config.yaml
num_hidden_layers: 8
hidden_size: 128
num_attention_heads: 3
num_key_value_heads: 3
head_dim: 32
intermediate_size: 512
vocab_size: 1086
hidden_act: "swiglu"
norm: "rmsnorm"
norm_place: "pre"
norm_eps: 1e-06
positions: "rope"
rope_theta: 10000.0
rope_fraction: 1.0
qk_norm: false
attn_scale: 0.177
bias: "none"
tie_word_embeddings: false
parallel_block: false
init: "normal"
init_std_qkv: 0.0276
init_std_o: 0.0
init_std_up: 0.0276
init_std_down: 0.0
optimizer: "muon_variant"
learning_rate: 0.00446
lr_mult_o: 0.712
beta1: 0.93
lr_head: 0.0105
max_grad_norm: 0.5
warmup_steps: 200
schedule: "wsd"
decay_fraction: 0.726
decay_shape: "pow"
final_lr_fraction: 0.0
batch_tokens: [8192, 16384, 24576]
max_seq_len: 768
doc_mask: true
train_tokens: 136300000
max_steps: 9133
dataset: "wikipedia_en"
Each number is 128 + 32 x the weight over the matrix's rms, rounded and kept within 0 to 255. Layers, rows and columns count from 0. Numbers have three digits each.

# up: layer 2 MLP up, 512x128, rms 0.0986, rows 118-134, columns 0-127
# down: layer 2 MLP down (transposed), 512x128, rms 0.0235, rows 118-133, columns 0-127
# gate: layer 2 MLP gate, 512x128, rms 0.103, rows 119-134, columns 0-127
up118:138132123128127138116119120128128124117139128124127131131131125130119126129118132136136123137129131130119126139131124132126126129126128127123129120129127129133136121140129118133128125121124124128133123134131127127130118117129136125139132130134128133132117137126120124134120127128122135127121125126127123132121128112129124117134121131125131127141140133121141128127130120134128134121129
down118:127120128135119129137131130134125132117137132121134124129126128127121122135123119126124134121129125126129125139123122130130127139125118120133125135128137128128131131125126127120134128136130126131136135121130131126130134127128133124127129129125136122124130119129121130121121131132136128129131128130129126114128116126125126134127137132125136129129119124123128136130135129128127125133128
gate119:125149136115203183110102167130074131226209083153144142104186156119138213124129076095145134087121034076137124169128042138093128076078075175163163098158095197126120130083179113087084070118086128085145125130162045140055044144169068141137039157161216059068137099151154236141156089162143073129105072094185104111146099146148094121143005142131129061194090116089109170190082113119113147068075
up119:136082180097128113226028143093163104169057079100087164115112146103151165116103112103151131080144074103151198174122078185128065176083180223147184198122047134157091132103124135101142135099077211099142080142066000056123198144135127113156068234114148175080138134187137177155091139185157105176122061143189076080130162171140104126175027121140097104151063092044104148074149137114125101158214
down119:159132128151105130147175106113126202096162149138138065126143170147048100109054185141105163181066178118158106112173129111133169148118154000121119145141099105094113174222200131137140120057251069161119100098153196129138112120082106125034236060169121127178125177136022125086131074108074079138162143140054192079163149161165107147114239141130123144041131147128144080147100150082094102133093
gate120:122116135132135141114118134138140132112117127128125131131139129118128125120125121124136133118137132126136126132130126144117125138119128124136130119130141129116128131135114141133121133110127130129132141131122137119136132116139139147136127124130128129127125121142130125123119131132134130139135134135112127121126128116121140129131135126127128126123126124130126132127130134120129109126131
up120:122124135131126144120122126133154137113115122130118121141137131127133125115121122127148137121135128119142117146136126131114124136122131113133130123128119133116129118141111134123117134130127131123139130142117135126122139115138132129124108128116124120129125116143113126124123133127129125136133134136112132119121131135118133131134145128129131135126122128130128138127133129119124120130130
down120:120138126126137116146139126122116140127133129125127122128117127123127130134124123127119114129117118131141127128121136127145136124127140131133137120123128114135140127113128114131124125125119136137140117132129125103113136114131131121132136118129128127130133126129128142114134122128131124127117122126132107136129122119122134130133146133120139134125128140125135121139120130142130132135125
gate121:186198131142107114064133152102089148125131111027143098108115152129120116171054097107145116109090109123085162156031100052101176115143120170151119108074057136160194194156165141145182123095130138084110142125051169146154062081153127179177175114173105179092115117144108101052179131110145182202164093060103132102164128113202136143119110141118126124175169122163131143105149171153177150149228
up121:071139103148153160101124172152101107148143145073118100170132113159107133144099122088149119087157175147124152152085151120132202103072106163075132180112132153122170106152158124102128130102136152138128121169028142149117088085156113176117177094172113159075117105135082142116107102115198127072156150114073187115159002182151135125085133115120189149147178121130151120112109150143113098102170
down121:122133128132110135098099078053161152173157117175092132119158170083109136110127157053073144127100175169118110162192090157124117130049137105197135063090127206117118126159088099113129146161124144080081113123121099107159108146156219140148058106165153116173040109100106142144146103162120147099099132161049113119147123151142104195091074061135133102029111100111166074158093066151143144070161
gate122:049133102154117136088121115147171127115104120170115113134175142041100155133147121149145180159069125087127164122078102100154107093123063099142101067162078146116153121155132116145115110128086095130177139132058201080210131118155088196070068184080145116153116086112160163170142185144161152131029171125054113125152131133123156078171182166194100154137171131172143071079157167050164046178115
up122:119185066158084147136146160149160198095115119135133111129173088092042120139212152170117165141063153064122161097186106119043094127128100102142092100156089171077126092128131110165217114172129125166165126163103096093168183117157095135121101102120092132064091112095102141156072179162162187058077171135061111153149087202150173059132181204142088160142147150170096139082168118134187085138147
down122:055187124144078133113088107168139203161198164094147171080082154090091137112054159130129085162183121128123182102092094079152139147142116066099081164119181136126103161147148162101158136203046126099155122127144195135098144098113117107150120118122181153098116095083150094093165136122136088193034084143125094100167137144105165107106181107229090152127130100094077109104058132000206037181100
gate123:141163119088120151108150194166129107142128135144150208097127158198147143116072135133170200180173133150149124157183143078177114134131118128074150109122126136173131191120095145126139203115115142057133092197123171171119181069179140147185119135156149100067125085092077087148138173152217148130151153127037227212101099130103063118100167091109117116089124096149082115076142143189147162168135
up123:183109099163162130140169029151162134129155045138126055133082065092148174166149093068132084064076137079095179057139116188113135088097073144222121096153129096084082072126167113079171060148115078188151129078080084086140094173139132140063101113097166126185145147187202138119112158162092088125122103126136021082155137189109139120148076165181101106187107131137122186096146098107118134120120
down123:086081080104128099156210060134177140120054123143110127120136131110163128151176014157129145153097140132137132077158132190085148103125118145127120115143146132083143110172150164171093028100037090133161097175113103135101149097120205096136103090068108086155121091061087153119107191185108054115117054199175101224130124129093091192133168255166152185131164094144116082200124193062187125083143
gate124:141134154169100103111110163123112165102116134159085114119152105081130189154168152139124230109153099103188150060146118104109184144083155145111107117060142144077043150105063122157108173165104152087129101163144125067117186138190129134161205089129160122148171154145132028123057149164134122124146202125048092186134077145193085120028152148199084126098040073210100109122132149046139142114109
up124:120109117119109074110067161140090129131059149162111177119156179037184145121188154095081184088137077100152089110142113125165137091148102184151157180115147115054120138086098125140161165153096146101120098148107154137143252156128119181140178071140177123131124169125076095070041062191156119093147204164122134195063115149129062114088182158133034117045087138153172103125127130137065088152161
down124:089072155157091126162042150133126154119182094107131018160152134132155113121175151106183137108054069106143112088147193123134132153092080093112061124084149117189182157117178121142109167130089119120146119130122196202124122066089065100125147097165085147119143144157143071021103167116223107101112117066119127171098200058081105066161152119053169051136093157130171247129159156142111134168155
gate125:135137127126131144131116129120128123129138150124121120136122121122117125133127117128138123130142143125130113129142137134128122122130124135132142127131121137130134137129140133136117132118133138128134117128141125126125125120132134133139142129120131124129140120125122125119134121124137122122127120129132121129124129124134123120122126125123124125130121128131139126116131133130126128112131
up125:128119126128122107122133129135127133121127107136142138125141139131142127123125139131119135131116109128130145130120119126120141140120137123125115134124128124123119121132115118122141134130127121130124144129117128139136131135116130119120114129136129119126121139134136130142123135132126133129136133128118134128135130138123131137125136131135130133122134132129126133142128116128125127142119
down125:132119130126117144128124123129124121138117155132114126133125120122126142135134116134121122131131129124128138117139134129124115119132128125135132115133131138121135123124140122134129124119124135124127128122127138111121124115123116133132132119130116142143127124128136123126131141127126113139118136124121131145114129122128126128124119113123119133132127130133132116111126137113133134123130
gate126:061063099103170162039067077060139033075091124098157112134123043205161207169144123000090154121092106249135123193034202038140156085160066099187194138203053138102107102184218111177113104214073101025132206209100135045106155102172097115107146185182127179145250092174191169153098040015095131000147133123131174160118074247231151180149169255203218180199245184076115136203072076180255047130111
up126:049099146079181241109100139166097121160154087134082104170155044197152077157098038069117116085034048172138165164085092104104074082049162053117111105181136047154225100201205109145132119034135051000097175210145145088119169088116150224120143125063073199060145179171069155075152153207183221107029093062094209145162044143136114131116198134149132090231182112150136053065133109181171073118079
down126:170114161181117145138051111187133089205151062125200235152144089147151113043105128124152167167155141217082197255127075123217084089137060188156130095136140144135077144171197073112096094190124129216119188100121105155183151110108090128102130106132151205062116133191179246173111108086213155010145088029161135208211093151226157083173241131118185146194113108126052108125092175090154106130123
gate127:130123125129130129128129129123119134127132126130126132126126133129125125128122131129130126128125131128125128129129122124123131126129131131130129131130125132130125121129128129129127126127129127128130130131128127123129131126129125133133128128127123128123130126129132125124129129128133133127129132126122132131126130125130129130127122132130130134127131125129125126128130130131124129128127
up127:129134130127124124125124128131134125128126130124130127129129127128127132127131124125128130127127129126123127125131136131132125129136131120126131128125126131127127133128127124133132129132128131128126128123128130130128129127125127121127132133132131124128127131128130127132127130126125127126130126130132126129127128131125131131128130128128123120127126131123128121130128127124133128123129
down127:130129127126132129131129127128130128128123134129127130133132126130127130127130128130125128129129132124127127125130124133129120126138130125128131134132126134129129130127127125129129129125130129131129127129124129127128130127132125128129129136127127132124130131131128123126128135125127127130125131126123129128127128127123130131130125128127121123127135129125129125130127128122129127127126
gate128:089144169079193244198104097057068149114128164169108125132210218152157063080084163091085184124189109105113120184111105091045131102165126123185097119147034209170194080182116111121126087093187083080081165205075134034122117091113029162080091127053139170148110105109100137159207092209117141133148104111091104166093255139044091110105143156160155167113127142112124176157217132210150113156119
up128:034092093192121201185140132083118067016143102155181158131102136113009111139116060170098099185136097120183096000066174093070125072134159151136113084213166206155085064175164192168139219140158222116100172168134103165000132098179100167107132066057115148150135107174108149134133144170109115069138151156143046105139144184177106155079158174134142145140114157150169098123177245202121235191158
down128:081080101063082124136130168088112116092108149008047146086145093106139086121150071154160139107128096153072125157174206082234116176124183074098145145156183116085081108079140142181154181103125118124126084146075141209125161167144149211157133049064101058045176117130172151176183160095049102117156139030089118138208121109193120150092107124039110141167022076078105133066143104157185222173181
gate129:121137144119127134120136132121151126107140157085117130127136144158129143148109130127107126119133152141134149130138118129139109139129111155121116128121117116122140131122144109143123145111145118145115122121132130135117132112116130148098151119119119124104138107128144151122129141126129168138139134104152143140126138141126114096114109127140118111116115141130133138124135116144149089144123
up129:144118114131150106137132120138107121136119114160144127133139118102137114098143119140163115147123112111128119123117130128119141133138150109123125122145133155156108114131119135125135103143104136124140142124143115132137110144122119115154103143121133122151110150141119108143127117134112097115126112141108127097138133124122147154128154139112135153150136113138130120122123114118116151086128
down129:146154143108143131140108149133128135109127143111088124144122140116120138154123123126108126132148130137125147130134115109143082114120120133138137129120112117120132136106140113116141131135152104147122114121103153117113156115119109126116157118123118102103148116143122141121129133122136140136147140112136164174122121128136103126116091129130106147117093150130115129143116161133134105153129
gate130:128130139127121123125125124129122132129128131133126127135130132125131138131133125126133136129132133123132129124121127123139132135123128127138123133130120135127123119131126118128125129123129137123132129134133119127125133130122124131115135121133132124124121128130125126119134124122132124129130128133118128121132128141138119129123138125137119128126125134127128132127127122122119133131128
up130:125127124135133129129136129131125131128131127126127126122127126136131125122121125130120127124124127127126130129127136128119120126131129126122131137127128125133139127127129131130128123125128127135121128124129132128134132120147132130135120134124126136125131124127125127135124139130120127125130132132124130129129128114129135129130116134117132128126133119125133129125121130124139128123128
down130:133134128130132124132129129124140133138137120126125131131140124137124138125121133129134131127139125123122131125129136128132136133120122127123130127127122126128122131129128137132132116135125132126130122132133135126130123126129128117126127132130132131126121128124123133135132121135121120117134124122124120127127129138131120129130134126132129125135129130134130129134128125134126115124133
gate131:117149119135164132148131090120091131127142141128096133131172130154136107115127133123125115082102139146088112112076126123159174138134064094137101114164100153178119111081147109067126129166157104101151166100128108117102104164134112137104124153084166121135134134142149134157148093118124110136145124116107135080084079156169103080156154152154125120147168112169178093134151082123132147132138
up131:137146073102153132125141056123082143082145136121110117162143130143131069117150149112099088091115140133096129118070118141154157120137078100125105133133107138179115108076156121056147122153182103090127176091147091138099106151123116102111127155124141143127131154114172147140161082128095129131134136096105141140076108150172103078133132159118138115134149129143181107161121076121115173140167
down131:170159112144094134192132121138078144093101089146136150163126135154116112138153119142137118193142138081101119130154165165147142149076153128128153129117180064107142130110144078159167099104103161119091144173101129166175138122110142096126134125105106090177166133116107106075084131095184188153118127150178118129131137107080210100091155139120120091171112153126090143127129113062131127141132
gate132:163174107126122131086116089170109120073105149137187092173105120159157142156107162182088107153128154161103136100123075135145126102099161101157116087124103141150113141142136085147169137091127182110162154081207115158150103107079065126106153125125115147189176180097141074146124131123108106123107152113125159131151135130161147155142192089056134139115156164041118176160127153094096147116127
up132:086069178146121114158232142093161134157155105115109144073118119073141132112136112084183140092083105134115078167131139105173076081171070167137139157120128122133142143108147221098074106193092108184095097136136085087137150142169116144174089144112133128128085102148128190093216132118147124160131074199152137134145121113149129113166083147163148096194123086123107048128091101102183125072140
down132:109130143140135146109155094083126112053140065138082162157080112133173168158115153143147133159176105110145121044115128116061097126099202145075193121135067145181120117096155081182124024197141111126117155152110098132127123099079095103164139134145144149177152179166138148160141132154120129174158059162155147128124117133073195139171069098195094132076136071134135159143152136098179140152117
gate133:179127124103160141158079179115083170092226139140156164165182159172128099089175205191057161157122075080143101106139144168170124180140223078121084046156100171136112134126133146129185145175189164145211189037163124130177131181079075176075105141136089178157086105126073163121079145195104129096082174062041192152167109109108174136110103118107078142169046075092139143183088107145154108117121
up133:050106102116106131161098130138132155092140187145105117105099152071060132106142088067179076135138230200173121131102168143162110032218090232204108205057110090206075087053170135069080092084059097119128047121156125058103078094165137092113240116139098130182068127080132103142194133157159122151129120198196113095120143134000131223173123157212124134135139214152080170050154133132110097158152
down133:136162148097189173130165169162127095140128081084106139159103171130079098172200194093174156108097073100109181108249132166197067121100169081170157102118132100141170098134081157143164128185133100114084188162123141145153124197070111147121103045133106142141114082141124113166105109115084145122219150088111195176101162047139161207106090137177110170114086084112197069141091147056171122121087
gate134:122149085114159094131174066162093133045135138094072120086154149115137119226108123197134184146126071143060156095124138121144092110109082116069144186107050154104131058114096255145171206072222152112092095099170128194071138041223078074078178117094134080110084101108130097076175120173084157128180143211159097188114162129191130066132150208125211110128194097141183044121179098145183156011155
up134:154098165155126180140129157139173076255099110128102046218052099130080119048129131090127068065098121194255089155191100110162090111175134187134126076098083109080123152182104109069053141141077197255184149120164109195187118156044207133168090135188126083100095076202159194200203116151093073145158157038121156038151107124095135190161102105091163058139090200188149144102066146088072133221137